python train.py --num_hidden_layers=18 --hidden_size=320 --num_attention_heads=4 --num_key_value_heads=4 --head_dim=64 --intermediate_size=832 --vocab_size=27710 --hidden_act="swiglu" --norm="layernorm" --norm_place="pre" --norm_eps=1e-05 --positions="rope" --rope_theta=854000.0 --rope_fraction=1.0 --qk_norm=false --attn_scale=0.125 --bias="none" --tie_word_embeddings=false --parallel_block=false --extras=["local attention windows", "shifted keys", "gated attention", "exclusive self-attention", "value embeddings", "hashed n-gram embeddings", "an embedding shortcut", "learned residual scales"] --init="uniform" --init_std_qkv=0.0589 --init_std_o=0.011 --init_std_up=0.0589 --init_std_down=0.00609 --optimizer="muon_variant" --learning_rate=0.0115 --lr_mult_down=1.5 --beta1=0.93 --lr_head=0.00326 --warmup_steps=200 --schedule="wsd" --decay_fraction=0.665 --decay_shape="linear" --final_lr_fraction=0.0 --batch_tokens=[16384, 32768, 65536] --max_seq_len=2048 --doc_mask=true --train_tokens=312500000 --max_steps=8713 --dataset="wikipedia_en"
Each number is 128 + 32 x the weight over its row's rms, rounded and kept within 0 to 255. Layers, rows and columns count from 0. Numbers have three digits each. The size before them is the row's rms in percent of the matrix's.

# down: layer 7 MLP down (transposed), 832x320, rms 0.129, rows 802-830, columns 0-159
# gate: layer 7 MLP gate, 832x320, rms 0.155, rows 803-830, columns 0-159
# up: layer 7 MLP up, 832x320, rms 0.144, rows 803-830, columns 0-159
down802 114:114112150174227140085115105119181097154178195105125112114087166097136139143123179174125121177171116094129243112146173160031153143139128139164130144105122104150113127123114122171137116116178121172094137140105135159148162116138162126159167155089123093140083129148134156108116167104103090149091156131147135110125141143101096101100138082120124088125128102119133146141178091119099097131099146151145175136123123185123131129155139081070116105129160109157191087062129099157126201113139139
gate803 099:149141117142112096131155141093149063180117113190122168132144082112153123116147090110145107139160150106143136114153121122108157126108111208192151114148140149148167169146067094172131142146144149105107122170176151120108164132124145192141106096116133153067099105123129135161155108132132093110158128098102107178172143137179136158083083134115100153185063076133066109137154107075112159124109070076121101090134201101171143115075088107144163143111182108141127150114178096089203143116091097
up803 098:158111160082122098120108213111113158115113172156111114121132158170111081227068128191141164186161116133092147162128130132121153120081105101122138136112187149112119145127117144099158111093154113125113143082146116163175136143149099155147126119150135150193148129072126154143144143121084129114133163138125123128149087075113175144119127169166160094158098171125183148077161146120131088136153120140152118142067165102127097124130098097086134144138131148109132107096090124081129135142047076
down803 101:124082194167139127151106159168075143128163134091105112124086099144134119182120100070154100066175133129095120182115124086087167136128120093125064098132111141116151177149120118157166157118141132153119154174086157067183197158118089148091112090149110202172111100105144073130131141157146200122158129122144135106146070166134166127151162080149138157093124187128174156136131139089138140155221150192119184073070114140132104096159107112081154133108133131134160118143110116146095084120166131
gate804 102:121103127098175102118084082074224160105110132138133119141111135127152059108149119138143122128115136129155149154084138095153116140187158152153160098101122147113153101079179127167127112142139168173119181172098139133073123108130164103107129149193151107123163199127145165081169095092148185087143145129162073150141209103122131112106174087092138151146162181103122111188137121091160147087102112088111128181159093110115114131106111124169200084151125077218084105103158088137155108117059167
up804 099:166123135154186144149136151114035126096148140091129095145114079168100150073054102103191151151088134107105143135111096134084126135125113123103110155153112128149101119074100110127150110142135224121129126188134143134112103127184092146101132158177144159140139116171164100083139133138098104152100137125151109140087096138085126127126103129140154160139070079104119055152076166161179105188134114133077125143094137153143126086167151141099040131134159092115144168105130124167153135163124195
down804 105:124139081165159138193081177103110147099139139178102151135093108093101071142076110117136156136105147146135150096162067227156089142121124148118184125133107152172097151122097201179158082110172116099155111106150135083158179135121137157139158075168111109128097122131107119115146117057128123076117187146080138144125117096118132128146066124116145107173140118114136116128115171115203154098067092145153108129162145115119190087118176113091127087113111173107158156107102082135132114164155159
gate805 085:128117138170097180152178132158121165120121138134124142157133143141105116041126122123215125144099118092072157128106092117104154197117107156101123175119101115097130107091097162095047096081110111146154048174096087187171140123121164120127097151172095092124136151151092113184119086101126103096063132104173143197153149083174116107168110061129090135163124155141096132135109111101088135117158082122140090142128139109126113165087144132100171127113122139096112160112092129111085115128051126
up805 082:159125139157100165091132119155127160140080218108087174084152125112104103073093173113250140113122138092051147126106054084137153157097119152102152141124067120105120036143077160125087155096112117104152097161148113149141100052147147125125090165159116089092149165173075088118121130101118147116089090139162134171117171137104111124166099077154118116162149186144144103163118078073100136139149113079121147149147146084103120136106107164124146154159146107098137170129095119143091109159061120
down805 091:119181127136202142144123073065101181147174167114123112120136172189102125094117115103166128148164094093088129151069104101141159199157149110104141113171098103158094081136146112075114112123071092133081102127128113135079151067108123141169063158106155056116078149188086130155147159119115176151066127160127110150105142113132100087132118102119117145202134193136119131122176091112110159155141117142188132125162169112134115169145110173149091110146124153101104155093114173137116170174095142
gate806 055:160074100115095118112130170128154129157112121157072103132182129135126122090097089098149110133093154117163136109125174153080157148137124126166096152100125098122140086204151178089096123103142104167131122110161116131151169123134180129120150124094128109111086101068110116128115143105148149116121148144130137117178154097102158167115091092164203141142111144081185105064102172112194073094188146120147112087077094127130107125130131144054164092117124083066154155135144136135140115186103158
up806 054:132104141138178100149128163090156168102117117125100116078199163159109127124154123134184123164136034100081151108093147152171116122070140148124130178097133141153103115147132121077124122149132158147132115077107083118179085121172110144175170109136150135138192158088138109067156124103086130112105155146115154153183144157116080087094116134145140119178114143109143141173102132094153083173081059103129146123085160113136088163149136119223099100116078083125121154142137140069127118123085122
down806 050:156166116114126143141153090135125107082155178139118201101080119227089085153135116127158073124121145117202144145145097166146107058157191102108129131085132129107122117088151145220073132108129127109112136129135130094118112178123138124092136153161121083138142142154040146126123135086123082088094128104184154106192139145060062133098057118136073095124111099123116156127165074060111116145100095105109153146113180170133096055057112099151146144113159132105185151138119163180113129146099060
gate807 090:078094081109069116148166189129127113177077133144114100112118062151136090140147143126112143108134166154118078121137096164148149139142146132149175161120114150145120172141193126103125145163104113133153123135119172085100156074137146102105133064104179142123140115114113126168053140133085117133163142090134154153102126124141131126204163098130174157159123158117121104181122183182164146155136094186117117168083113136082142192169124147138119128157090123128132111141083129124140113138145154
up807 092:116107134145103136168126167140132128151139085179139131164132148132133129146106075062082188141093060110065157138147149115136145135144158131124150187170079105175085116106118111154157147084129139137144119146189082120124173152192136137070166124121160192128073165118057061068139098114087129166145165092095140129118148119142171124157120093168122149191164122114091114149159190095116137058130078130150130133115100116158160111150152062157065121091116138133116115081113149142123106126160126
down807 092:125129133135078132104135039118089186149131145168132177086090129167093184139085083104125162167081138134156135109082088166124096132145106096118110134133147119181130107093144119134116118115122141120074121134183053194182087127120119107077137110151086063151091142132085100128135118169151192131132136138089099119147175104111122164125054080047124093133152122109113098122129122156057153138145098124122213142187200145152201165125147101168116144150084174152100084125092120119126146150154101
gate808 101:134140180123116113127083150094153122063132146149113182176088119105144064128077079147147113176094161117190167122138131148129159105192059101132173096074120070179075079138190111047119115150126178148139087099141104120136119036160135117077105149111105111147126076140184156109129086143149125103137135100159106167114111159092098129084105093096142075098113112120117106138126105049119096088141158100106157158124145121137144108145129187111162134103130168116123124114130131073117147069164194
up808 108:108092106121146149144148110112120118118131119095151110138212110131136178149139137093139149102147127181115118124078190108119077125145124159105167114142157195104131137088142137185149158081092100132102198172167098162108133151125132079149082168118154131096117158150114188099153156154076122224116133128078097189164112129110120165174112132149147144131123098111154132127119092172165116111161114107136126171114125134118105129151102129051092085168132107159127104163100123136129078124138152
down808 107:176151150121119182142175125120125164218158084130152127089132103140125128086152130139138155163087135057165113070087097165101138089102158142149128150112139143093167120176058132140143096168119136130140077125082129148110059135152126133181134113131103068197176139113168085190127084105146103140090128121154123121179119094127112127177144123131102132106086095155077089128154097067112164060149103207090135158088102198152123147130090111094115180141123166148148076063094133121098121088071105
gate809 104:183078156184149120164144157135112119102140064132143149109097083164179157174123108115141116110076100124096165041138168181168125122057126125103129179146149128140153105081090189203127079118195128173144154171145089098203141080112170152099162140142141150069148133096199122109171183166140154116101180195112145140090120122166120087103152140098093157142093130146148105129120107124160137083160120112160177190098049168157125144131141195049150171112098093103114161133131183169131178207086160
up809 101:138141137144137146166160203103098163155133160175102107140105102139114140112125105095112085094084119115167126143165152078138189072086132164187084153150153119143128131087131159153118180100107126128094102109149121106101103145116117155061158115166147146118140141054198095168155130112165147147167182139176100136130126112154159128101097087124173161154120088090096148124119065076135107102171108106156123145200141115152115124107105160095114177108130154161095114061106102085168148187065151
down809 104:129053117131126123138191173157089124136131103097141099103125160086123101124107139100130166124072074120141075165116123106100173120108188159170121142120162182153106134176084183107213123106107163174184135146092134080150137125069071144103181150145165053155099186111167078109113070095127071119084168151119103087145155141121129156134120162111074081106167138123104132080195112138133125081125083103114156139130132083131099110106154148150140140090126128105112172198130127119111145104123173
gate810 120:070125131120155157077114137088195119130099185122158193126202123107087124102140097128077109086092179175086153154107114173097127127080084201009087124122096154192155083106181130136118090101123148133106096120180059158120105149151140133097150152167130135175151085165130180126110118218131096118156100140137114130141152147107115096095133108102171153100102159094162115092148079097179117123145086154136167072068114176107146170133116091163076150069117121098079123145099119115080181088039103
up810 126:179072185146075146115125147111172116175158144146123147146149093137096227060143148057135165105130144106098103100091100156141093169162121110078139094150209127132081136144100079164155175150165148117114180109175122116160130157078176101150081144105119147127177131050140064127101142086183109097143095068119122120139105125140095107159092131140112101167160099156115181084145129110188134164096142161136128146141150158161082138146131143126106094109102116155127127152087076122069154147157136
down810 111:065117127114114173114141092152137113137157087145046114160153141172099071177171093150122162165156088139102088103159116119190135085079161121110171166184065144117163155072132105157129163097139085137085133122131119177093135116113152150168093156139106142144139150136137191103207120099111113115171100129151147081114074128217106135097178162131164176127132119133093141146089118158126119178153141094051083087150051094150143105091109110154148081133145090151102158135151103052101116158036119
gate811 118:143078076093115079151111137100143110112155138130131202127094156151121124160127101063112163134137122145132122171169133143087141139180123135089172143182118134185132117105107096088115136116081138120113153176118125126127131124054101134094112114156081102103158176193106180087125084092116090151108151137113052102118089064098154107159071174218174134097137124176113127168098130136185121135083162162109107144149128129070175120163104199159137124085175165172111180135155093134087092113173145
up811 115:161079105141081162137135100119132126102156131116114156130121120130113104175120101093157118191112156171094081136166133136116090112144143181108134170160056150155192149182114090111102183127126154122143106145115183124153145136107158082111117088132116094138193158200116142080094114081165059141109108148091115121127121126080145120169096135199175112107115141114141122157145102127161102126092095180114126130150118105125153118141118165162115163160170155181116158069118106076054120157121151
down811 128:120113118153154094089150145150141146133133104087116161167138149100165136110104134146163136176148146109125114146127110122122111098134170097133113070153069112140139140132109091121095166149159126147168193147096117200177160078107160132117134171110058145113136151136040135092146199141074140074086130164144173098192106116113132103111120152118147179185142162144121074151121091132167156124109142154132053155073122120054162140135114184141149137147209171149124090128160134116177133108106126
gate812 103:105106155182122091143162093174161101161165164196138141178095118113107113154088109144056108112129105177148100172150187160126131157159085099081162133092031131124139097098152132088087104155156148096091137154114131134120129161133181127165106169131097113075140077167174102117090135150108098135106097114112144169146153100114141156126138144124166135086153123144144087101157171103125158112094092150148142109121145172133077113155124084138103142119127162139115139137148120125106153155131194
up812 101:107130136096144168186127141092190174116103117082175166136070168152206138083186095151105166124143149129154158150128081101162126084081124163189118113088158123128065097131150140133134138152129178193174069120153102165190155105113129164091155121113172134088099138141150220140159139125160110089124092149090171081066127153156125110119114095154065129112119134063094110090157139115145145081145170099089081151085099094123164137137212089130117095120123137153118132169150105126119155124092137
down812 113:175164153147110159108142141108148136111085097077133099104107087168057120123105149125147155158101116134155078132116114098140109135089158115163142108126137131109169178144125167182177109093148113119139111096099142102067103104127140086152110109070110142217087155121149123149188103069092166120115112108110167162094107079094133120091108049135079126115100150109110181128111143086145114097154149186162122192151126131183148100138185134126155149086159090157161160091090139180183124141111098
gate813 103:113134140134105141129124118048182141167123146173133109133086162134124122146152152120116113114118119098186131122091154159139087147103118131180154204169163043127116131148083144102193133123112114161134113067100117170158127143068155187116149170200084124141117094135119105158062110131151138063099194103133159103107126161158105178152124089144128163143195165145104099115135147137133156160108156158098155035108117143128177105086089110139088153138139068115165100190117115118116092177131161
up813 101:195181147149059145148099066111101199119097125129111137129155165098110198156139193115172110109138132061147132145151074106172190080111130060131159114132105049145173096120126109123088131128145144140173145129128170075116086122089056120145137058120124168119113099112086133143115057123161137137159172130130063110122125087088134118118122087109157148126132089107062123051109111083153122056121103114138094162151145135174173212145133122158131129046140174156176132158132197152160076185134093
down813 098:156107134118140141077120145138160139143199113153081128064158113162134172177150122130112158179102120118129113129097094119134124102130076175151125138143088111077163166133122099133037199158105103164127119130117102124128124164096152160092136105082073130111083147113124078130112136109124128094146125092091140202093137166082198111150068123125164134113130100125133166144098183088110135185133101097100152152155107131113118136199202132111086156118171168157140159117108159124152081140185175
gate814 108:129083218115141081173120104140208114150107115095180108122144167140087137141104087138121087140096111156132106153114113127146128116110120129116210149147134129085150151194120169204111186146154159103104170121159074145131074115153139139121161104154089167087207128163179166136138146133163089106096138181077119135156104133181160152096161135098162158128096103076166103100065130115127105143114125112129106122139133145043091131183084152105128111159106120127084121156096155103130092123092142
up814 121:149128106126139147132107167082093065126140110146148146087137145093086089119117140165177089143138072137135134114139152179164093117159111098176195105117125127145097144170103124135190085149123137159193132149149147131016144102083105193132112092125132116169121138095051140108066153192144147101172138124138167244136124146150166083164074171125066110107092115146149188116142096182116151068150111152122091121064154169089140089139133112126103072144145110101124140096169053060121124165108117
down814 113:110103168171147107161156132132126146139102095084163118160169095127134162132141124145130121153115129132129157136110101099062154098087165104102078130079128167096155106180124173186098177117151109094093170098126121118163088114144215123079093136119074172093167140124130087155157124110063079138147164107099133068137101138165123106132119102155205137139099184114092111169159118123112071149128115130094128065168159126119052134137110179053164193121136145109087160146120147147135128179154168
gate815 122:111150190125183112112154130157147142143116124138090102154156123143162161193104080160169090113089074117143146147103125114129116036103184153126130151120127159154132127109103121098136173170104071140064138134114163114141120123107128111091166082190066127116170115139155088140124141118168110100144107109162118099137155117092172109147182113081134084123119111189135104142111111167134138135106130111108070162155131155095162148150106120083054150078029128171186117142097169145132095100185138
up815 116:145147104129088109118119124157133134135122156062136095115075128082111146096104139144182110119110106148104096093115148153130142140142163149101198247147081019090108132086147103106125110132162164149117145105119150135092184119121141113136132123130122106152108141157094065112157146123180037116151103123158168077091205121127080084123095097153174112225133114157117153124099154132168116159135132070135111109136107110125106081183163097063135096120174173042149176127107096105094150135109113
down815 106:124117138143086143154089096143124149110107158152140082139142114141110152139195131146153152134113218126172114159089105140160194083114156065141144157161105173146083042097180145093109177166138098131175138110165164112173115158143121099116087135152111232134069147138085154123127143119164067086160137146140120099132129136149105235156118129087145144139146085099154105132161174098154110206134153127089108162160087137099189089160110174121157101073053116082111138120140077081129123154115069
gate816 101:139097091125169135106184111138141081130165113176100093106131097099155050132097064119008102116237150094159133077072092075130128140166109086133141108106089122195167154106096166102178131200131115096138062144163123121110093082129160038111138140103099173118143107111104094141140132131152179121114162159136144077105134140148096108133139144042120131124104052109161119152159129132065069152082160129084168145151108098115114108140165199145153115143124103145106086118164121125107101154182146
up816 104:151162097088067071078130193127107144053125182141046126124094200162141148142111134119145166164071116178124171108129127152163094121107163126096058120098159105180152150179037097065144109102167148090081098099100141094105130131084131158134204081145159122122167127169135174147136108136137151115095133138170123186129114077103174147079164158092100111124167148161085122121135124103106165170133115142138126139133102127169028161073140163092185112175170155112123146144160137198107133119112095
down816 097:140165150161103129157134140155125097139194161152176115094149130112111154185147071081154141136118138182116098176117118120109064167167042176130085144163096117051127150149145157125116089149151183086127144167095090127063129184149091114117160099110106154119167123084103146146100119104152157152178034063148144114137115130168069139092101159108137105106123100162170125099081084041080148114097077055112153094137117098165127120129103145146147129132193125123161121154104123097103119145069210
gate817 113:136111130103159131148080153114095248116111131140095171145162127100142147151100123082105176137151098145163095156196152181147184182165136133071150072131131098095109134147109113134136107170166044130155112192122104117099142105141100159137132132135072078181159091147075116148093152161120160136130163147130152116158172161092156141087106128110125213083178110134114090131103083129176109164138145164098123174113143149112099161116132131159144106152139124052109038137199114132136139106089172
up817 108:125075094075113122156056126128105125143140087143101186138123130151146156161127172178079143110131072136113200093167137169118171178118092113110158093179129120154131058132138098143112116160205145120101074126170143132162150112121091101151143096139126220089131114095153116105145149093130099113146110105129088097145092133117101084184118109107101156109064112078076125111141125164152138109096113082113142133194218125134151181166118185114082131106155116128095160108091105134118071198109169
down817 109:102141146165049135114136157155105147197110113157129085094078136085102173118120127094160120131115076128125124126127086102130119185150127122154212121194108147135023119122165142127137134175163144227160125134112142143128175103192049091128166153176107139147136152115086132025143135120135111116159092099094134097139037077141150123142144126130173086141109136114134178104187140167176109103137128068123161190116141184066147144153110151088112115117139083100103112153153076119154116160154183
gate818 112:148124123098117106135126135136106133132034102089097175119143137135129094042061138140144153132173142143153066123121185114187113145106127167123153166125107141123084148133128127067148168159176158127136137104112145117143099065096158046174159119149153114107132149134138125083166154082096145090079098105076131191133114173126113132058142161081150120111136164095149128150159173132124144170090112153102155145076177153079091107122117093148155105121089138116144185133136158119154162132132144
up818 111:148121154100084139173182140134132156190099187162091171126149038091124180169145151111085107119131123076084146099117134099160173118115112164095145128129170153081169129159138132131083140156124099122086082143154231098114165195115123160176118130163177160081052191142103109159068107154104117128159066136061189100125144125172083109074102106118087118175088107141058178086116105091087092146163151093121156137114132124138068094051170135074130132066179165142182137140167102130113102153151161
down818 106:115155092096114113156072094125145135074134076092138153110148133090185094089138168138188089076136134146143132124147177130179135161081145125101167113115097165058110150147190124134148128123113131103174077185159113091121129154111151115124135168112110134165162142112175127044161095101116164135093208109183118151148084098184036150080154084110161145117196145098126111060108138139103152135154079075121098133161156142145119149109115154133161133097100073113140168126118146119136123125112104
gate819 098:076131145115176128153066150137137133162163042121125157167131102163129064166144167138060061161128189092164073086192108119037126114150100118160166158170081107127213120139121086119143108091120176122097082151169156102148122212101165125133095094155077153118165110057114139180155121085150133122089100118151163141152142180104126114144144108137134135160125150122171105132140115087199193097167154145186084108098110118141123133110132111157111133174163147146151105104129102122115133154168096
up819 096:128221173179130123168200145138087148175164109107083136121116124090138081122151177107138140061093114181112141106060115146142142093080178115115071107147176124139084163102128113085108154161080162104202158150110091192173156125122061108104134169174148099112101092185152131156156109134118117143145069141100100139110216107089144091140087166100102108161091103086089142118093175136075135156067141099116130144127159126131088182140122170097113037151135126125178106141151132164137128146070151
down819 097:133110169097118050145181161150120102125104172138134153148124200111178150159088155156151096146121134110062153137077063057148126074147161108078154183131160060207091087133117110172150137115066166121108073106128156117123170115121105091111084151172132133145136108203114146135123170178165140116172138140108133142155146088115124187124103137184163120174065164070113131102130145138068151146109106112115148146179126115162114088157122144044124171101144157147144053134127097166172111127068085
gate820 101:153127102212151117131142088106128149199077147101092101098155122123121164153205136152175199124094122152117118123113139170122114112125121137116078104116087181083133112096076159129109192126124128152148195179109147231153123154162174127127114188160126136135103102090188158150204110127139088123149146121119085194140179134101111125137131098067074097027157126128141133136139137163155161094111099131115123114100183127128124137150132116128125141113130131142119149100106121127165144181155090
up820 099:136188130106113136064081122107170175130148180097086132122114131180075171091175124171146176067082142108179120133113134216128125158148132124135142047086125118114081203156096152139121091114164121120102145138095114143132099140118129124118094178141148161137073173172129169122112120140103086116050111170113175097102154102154160106137147145123121153060125142111126114121133117108154114029167128147105098133110165137104100164095117146095149133100177120158145169137158146133170155150118111
down820 102:108155143122159187090124140212165117131184085074171128096137123111161167066108136162116074156109092145130154150115121137127110126174100135147096138100137184099091114137096097157083055144170138204132107184079101123154064136081107146175171165138129112096138141180147103144111157169157182073119138135166170089163128080083170083139135091150151116142135091155145121150133094145145103124121109140108091142104143176143128113131140159105120144115191077130130106136226098214134105123135172
gate821 113:196098133114121109145096106133188136115061171119125168158170178153124144137107149126138197144108114125132224093128150198066133103152083160122140136134120144091138102142164169104062089126110174189174123077082130112076195087062184141152127183152087171140095119113117151179097138086115148154069163097121151114050080123138154148107203125112126154088095155133101119103152114150164173143115193092179080113093057122153113098128141112139118099122165133085127168089111154137168177160110087
up821 129:160139099121104126192117186113196110128169093168089166118144087147179077077076134112067134110108116130118070130155118134112110053131135088165167105179097123079134162121137195141082123086075140139095164076120144170162102079069163112077127133190123156085194165121150156173092129069128129162128141096174077108120136133136075118142139088122131103086156127115138123057080122116125116156174134067136128125171136139076219154169137168177111109171154102112108142091135149162139114159126144
down821 121:091152105156143158129077163132083125132055138135124219201182224136187115111091173192097104186087121185116114200084148174137095110092131116129109129089146131101185103116162118105122216177113142138116093113121074131062117160141182158165134205143141121151112142135092130135114172150110184120141107089113113122093109148115131125137144090149089154114069150072170115119108134125101103094096135198164081065143109081103075115117106108108094094109138106193133108094182096127125186094099175
gate822 117:184118094091073109143163178118139171145106123165085129136131152061125094123109079072157135154126172101187126154151165154135087136116125097097126108091197130079097126151118087186120141055142113151167081124116118142186118188164157159135093127097108132131065121115166150145112132141148189110111156100155152127129155056128136124099099129109154089180111156157113077146112123083178126129163122125111113093146088140117165173108115142101123182149133087111123135169104103162125080074139098
up822 123:124111180136134117117132127066055061130112075117145109105087076157102144073184148141096128104081128130082143135126132134103153144124143122115091106056122146167133173127156108139151153159090094091175166169101178122114118132101084115139157155104157127137169071153080132126113120153130094122198101112114044159140137153099178093147172182133087121164182139097195134057190151151130093169126147108065138193114145142163099084143141145199096134088129131075162152128136100102148141131080107
down822 111:113141133083083137111173179152126170167070118089208138218141051061112117074135125161145096202083111135108068130139163146116137159135136087128155104119101089114115125167172081098083109125165134149083144143128128086115112155109116162126129148136152163122140149157118143082155137106160087086149091179164116140163164151138085110142132131128135141179171091102139140162102110124121145108045062142095161063129095152137168209106128047121115076161115114151103135143108124122113112087141101
gate823 112:148127148191153122147125137146160160099081101124117052135136146099113089088158095071118103133095108130139149137173127088109166089143135135164157167112108098108098137090124123142149083114127124158090162132177100080151080047123107152129167153149179126123095085111174084076109150152084170158070097123150140151087158130126149108111090109097172179175103168127127141150174099137197154119172117103129163108162095116165115147178128119076206137131049116175127102153149206131126069141173042
up823 107:146190159145097118100105209119115100130169152181101121118116107116196179167104155183099110137166204120076116102075115145127098129152136188114111078089180159116160123096157100156151128152122125077205109188137202108059113095117130115133089098181120130181141165184081079135024127129152087130152134131189091166132120158134068165071162121151151119109088126099131136144144125120055086121069100106133154135119143119094152061137125150141113047156148184116101131067113095150133149144140122
down823 119:176161164151126157129181169098125121128145071158056134188163142099068106118114196123106130074126149083094110063130158087176160088103146169144127182094118095133144165182034160121177098073096121115141144131144143088125109107179142129168154169157092125156116097153069153140122059127077125174132103103161152156142095137144150072115122122157145120080163040151119155171106229128171144116064116104163120126141160090108168089150108123122131147126123125169084109127132116132149118132128146
gate824 120:115067170119114110107099158121187099122098105137124122075165106175122148110049105089115142152136146160117097147173046149132146115095176198131193132112124075089111152157097143171120100115065090140128148172163125161120039109156136136078123135160086111060129153107150116127070113113159125149100118087187111071082161148151135132120145158141130123118088074045096141162143119130092132155156082117191121147093106119098156145103115155153095154166116040129139137050072138178181155195180142
up824 130:088119139136131131175090118109105136156110131069158152127145123109078146173127119157145153108141139154134190104088090113074083096125123137150097108126106169136144142112176119112126107088180098121157127068140063152135132149123128087112134150082119146163111151125156137156169130170109053124120125129111159129153090104125123140102096109104149108156160116075140127139156147155161112127101111141103155160120199135064095189134111118148127131121085157105122130138172159132116083085077160
down824 131:205132138132111182129165093113131140159131127123103115150130114085104158150106129070130110085144051159180134055143131085085101156118187131068130164140141101094114165124115142142163150165179144072135133131169120058086144143165183155145115129198134150091128115076089146127127040113088151064152128126085130132187156091174080103155193153122128152078132112122129178101152134143142130167116136086098121174142118153157077138132182159182136154111165136111074131108163142117100031119081125
gate825 088:098084141166074148136111169118081100179123150165182120121156038144086112113101172070122095156133140086119170136165134121138164163103105112142091150087149139147139134154092127133153175167151165143120170123130117166079148143095133168097149103160168158104140165162132143139170021160141124124192107103111178158140172155157098087167086123102143099079125087128187114170164133091080159137096155107128144140193163139133127140118159118096077147132139192141141114120098073098113157100124174
up825 088:175109098102149133154157095151052080070133125139144108159115092122131132119118136210090118147119157074153155134129163134089128184098162052103140151075139102085096133126188133099110096156135115086107156155119079171062182106124105193130214169179170129126117120155101117149169160141125163114092128140109131125106146119167108165151142132185184168159102092121132174107145137109080120124080144201125151053136118081122160123146106186162148150180153161133115098113111157146089139112140162
down825 091:141117139151080104119121176126129121168131142175179139109133125123171128146119090124163137138083151110092146082157144163113151129143108055117056129118155163141139144119138145157118196141146080168054147140122115101126162107124096137124122056170162059099137112167099109124159156157130126153128112144212140137146181154055124074119117169197124102120113157089103094121122117118127093155169168173099106097174138085123085145154145123059168141168115124083082090125091161036117154095101160
gate826 096:149071135152139144141137150090107147156144118129145109157072149086197153131120157124087147118195140156121136093177082091135081120099159175081054111111107103159130081108142155197104111092113192134124097175153189151126154191118135131132156117111076133141128139113131161114164103076102137134122132097134146122084120119122162121071129115136135146136168136101103143186085133119164109133172123104132115093132181110106121119124122194169122166130087121113081141111130078169130129166093161
up826 105:134126103079096062159069119100077137147105116223148178115147103153154173147122154122158165158132112153173148113115096096115073102152181127111138191156149121119177125092223078200130122127128135121095144161106106102112115075172150185127128129127101163135118162129080134101138143145135081077119120115176187129080123119140093143120132189114107117130093167127109155136166125113109137151112093186073107110133108145120139082134131150199170139103101139149124183093091118120188126159140196
down826 098:110117124054105073093089150100169101124130126147139126124079121155176125157145058105127156116086164139123111156132199132127106183102065095130168062119114190100151123171158120121169144123191168081114092118133114137166083112099096117159145147099108064170137096124099132073151096114108133124172072136131148111121160159151181154120139129172113112140121082131113159081110156142091169146110144104116059109114110110169061070104122093104139211086114174124126113161140167138081199172078109
gate827 108:156158101076075079134118098154130113122144137193088105139100152131110121120108128151138121119093139176148027113168155123120165160155154115117144093087149156093107104129068135148167113092141160113153082165133144171136119143100133162079100161187094118152130134110054191146150157152191089139095129111199131084163108151132088146176117140097166148106089043077152121168090079174169134045135090147128121194134122136104181156194123056101143126187101068107109108114163049082110077110130082
up827 101:068080182102119176150105162137070098145132126080134142106224150154096069127124150138158133070133163079111081151135077093096126112113103134122150114114097120138129113094122130126192173124182079167141056122159134151138161165179130107113084118067156155153173153117119061144133111195099157146144171137077143134114140139100160068096100113152158073080136108086114148095085157098165135173143141137062124150199139191142148144104130117176118093176139137125127182131115110204125089146164151
down827 098:165097156113130144110096204105095128128163080119161090123119117136099154153106119089133137175179164123123211154144099114189106137129112134141183134162185108096151141077183109144112097181118119143157105140117133086132145106157139158173177107120134108085136067143144136146094140159092116136123201078149141160075185157093119090136152124078126133113139137154147091151196106087107165107122112117092138148073143126114141144178120182139068193112120157132084145149081206115086173132188144
gate828 079:117161107183179133073171217141111115114168156127186103161180165158148131115203149082140142113100172111160099082145130133145144136114118138137162124123153124103087096132141117105096152082098099170081159130152117188152137145094168122121141184113106212165123164110109172187130160163157114134178119165100099171180091110069156119166126148175173110152121114131049141110132133110077136118154156030128090148139155168138112084159160149115131117074166155166190111152080130120130124074115170
up828 088:141123100172143164048113113175121122160136166152117128117174153152106117113129084140118117114141116144099128111165091102147119131046113117081154128120143106098106115148138158145105189122178126117125114075141145181080135171143126176152114136117195122107160136129156143136125163123162118117154117119130141113173091099145093116126136151165159106116144109143173086110133106140182113133194073094165080146140087187100118133144080164088139129082137119145080126221156128115164150136131106
down828 081:102086129122084119112154121127137185136121096115162063129123217115153172179056112150140133123117187184115106114133118087129104192101086104062066139151129112108126084110141088165073138193092135128132123064126049172087142125061116119174158153112159057167133159118170085097104155105072050100142129135167128115118076173135080151095145237129170089137118126171128158190102133146139124194144150183153081157129149172125088106136126146126153084094106054109169155166128104115121138144132096
gate829 076:166028073111085067134117130157093112110116143118149067113132142118161098117144114151064134113194174155155159152084167088123111131164204077174130115099137067157116125073101138084142126145145137146191079072126149121086131165096152145155150116157107112072114114162065144111117132097150165165145146054143127172069176094137138125045119098136165155072102139125121129172099137120093136148111071128178212138090095176091139118146138120170121122105172172087115122135113144086127111119165102
up829 086:096133194148108186113133120117144108113105110119125175086121112133159169110160183131228186176121103160137115131114130109145178079124066129146130119169205126080121166122098123081182079136136127151085128100086160167177161119087137159073102090109088133178081119135182145204104112159100088117141097139096110179124058111093145121139142201125095139151092121100095174107122142167138137109095161140145078116168136136136124188130130139051125149113126179086121126120117096129160185132143178
down829 086:149166132112166140132161104159095117126139136070152054159157129106139073152148093134064120133129096129106155108094145119132101188130121170062155166113046123145134116134122139090125132134119150117135095119145145061139121140168117115113076099135171085136168149109149100111149139160113120082047112129124126115140083154138102115144147155108112105117092131140095089088166192179171100150122154077164125122166145125128144169147083098122156192142138089149126164119121142221146067201152142
gate830 108:139128203174136175170071144083121106110116080123096127132126044117122116192041123155114137106102094172092189128116141128149114126079109093127157137096110120148113114104126168092134153134124127105154134170168150136126152148164135080116139175185140071127099182161155113093055133181120055131118106098108085119135145118160145110131126145109177145141156156118107118222121105080172122083068157106122073139110194088146158136074096127154103112150146065075063155156068116149082156134144138
up830 103:088128145124131123161161177136161104164055134139184067072161080089112110125103101135134125178157091137150129115116092156123143056108072132128068144134150115099127174136082074150164112140132161102092144096144159142115173128130100094109173172146048075133073138065115114179104134108095140143059146178204114118143125112119116156090138052100133094137123101073113137182156154104093148182122129144080149151150142150089112183136068149187099113187145148144126134097090167178105159128085129
down830 101:136103121143136130131158161105149079054148153142131077113141169125134117144121079096132156156107101116115178116140111178148157157107128126217076145112139119129133164136114123148067125120112181128128128178120202067153174124133140095141155147155111137202106146135093132112081118125145107136071145141125150094133159116122149166082163111088130136113154099096108089149123107128128156123151085117130181150101129081132140190127164142175133123088169136094147143116093129158125172152122157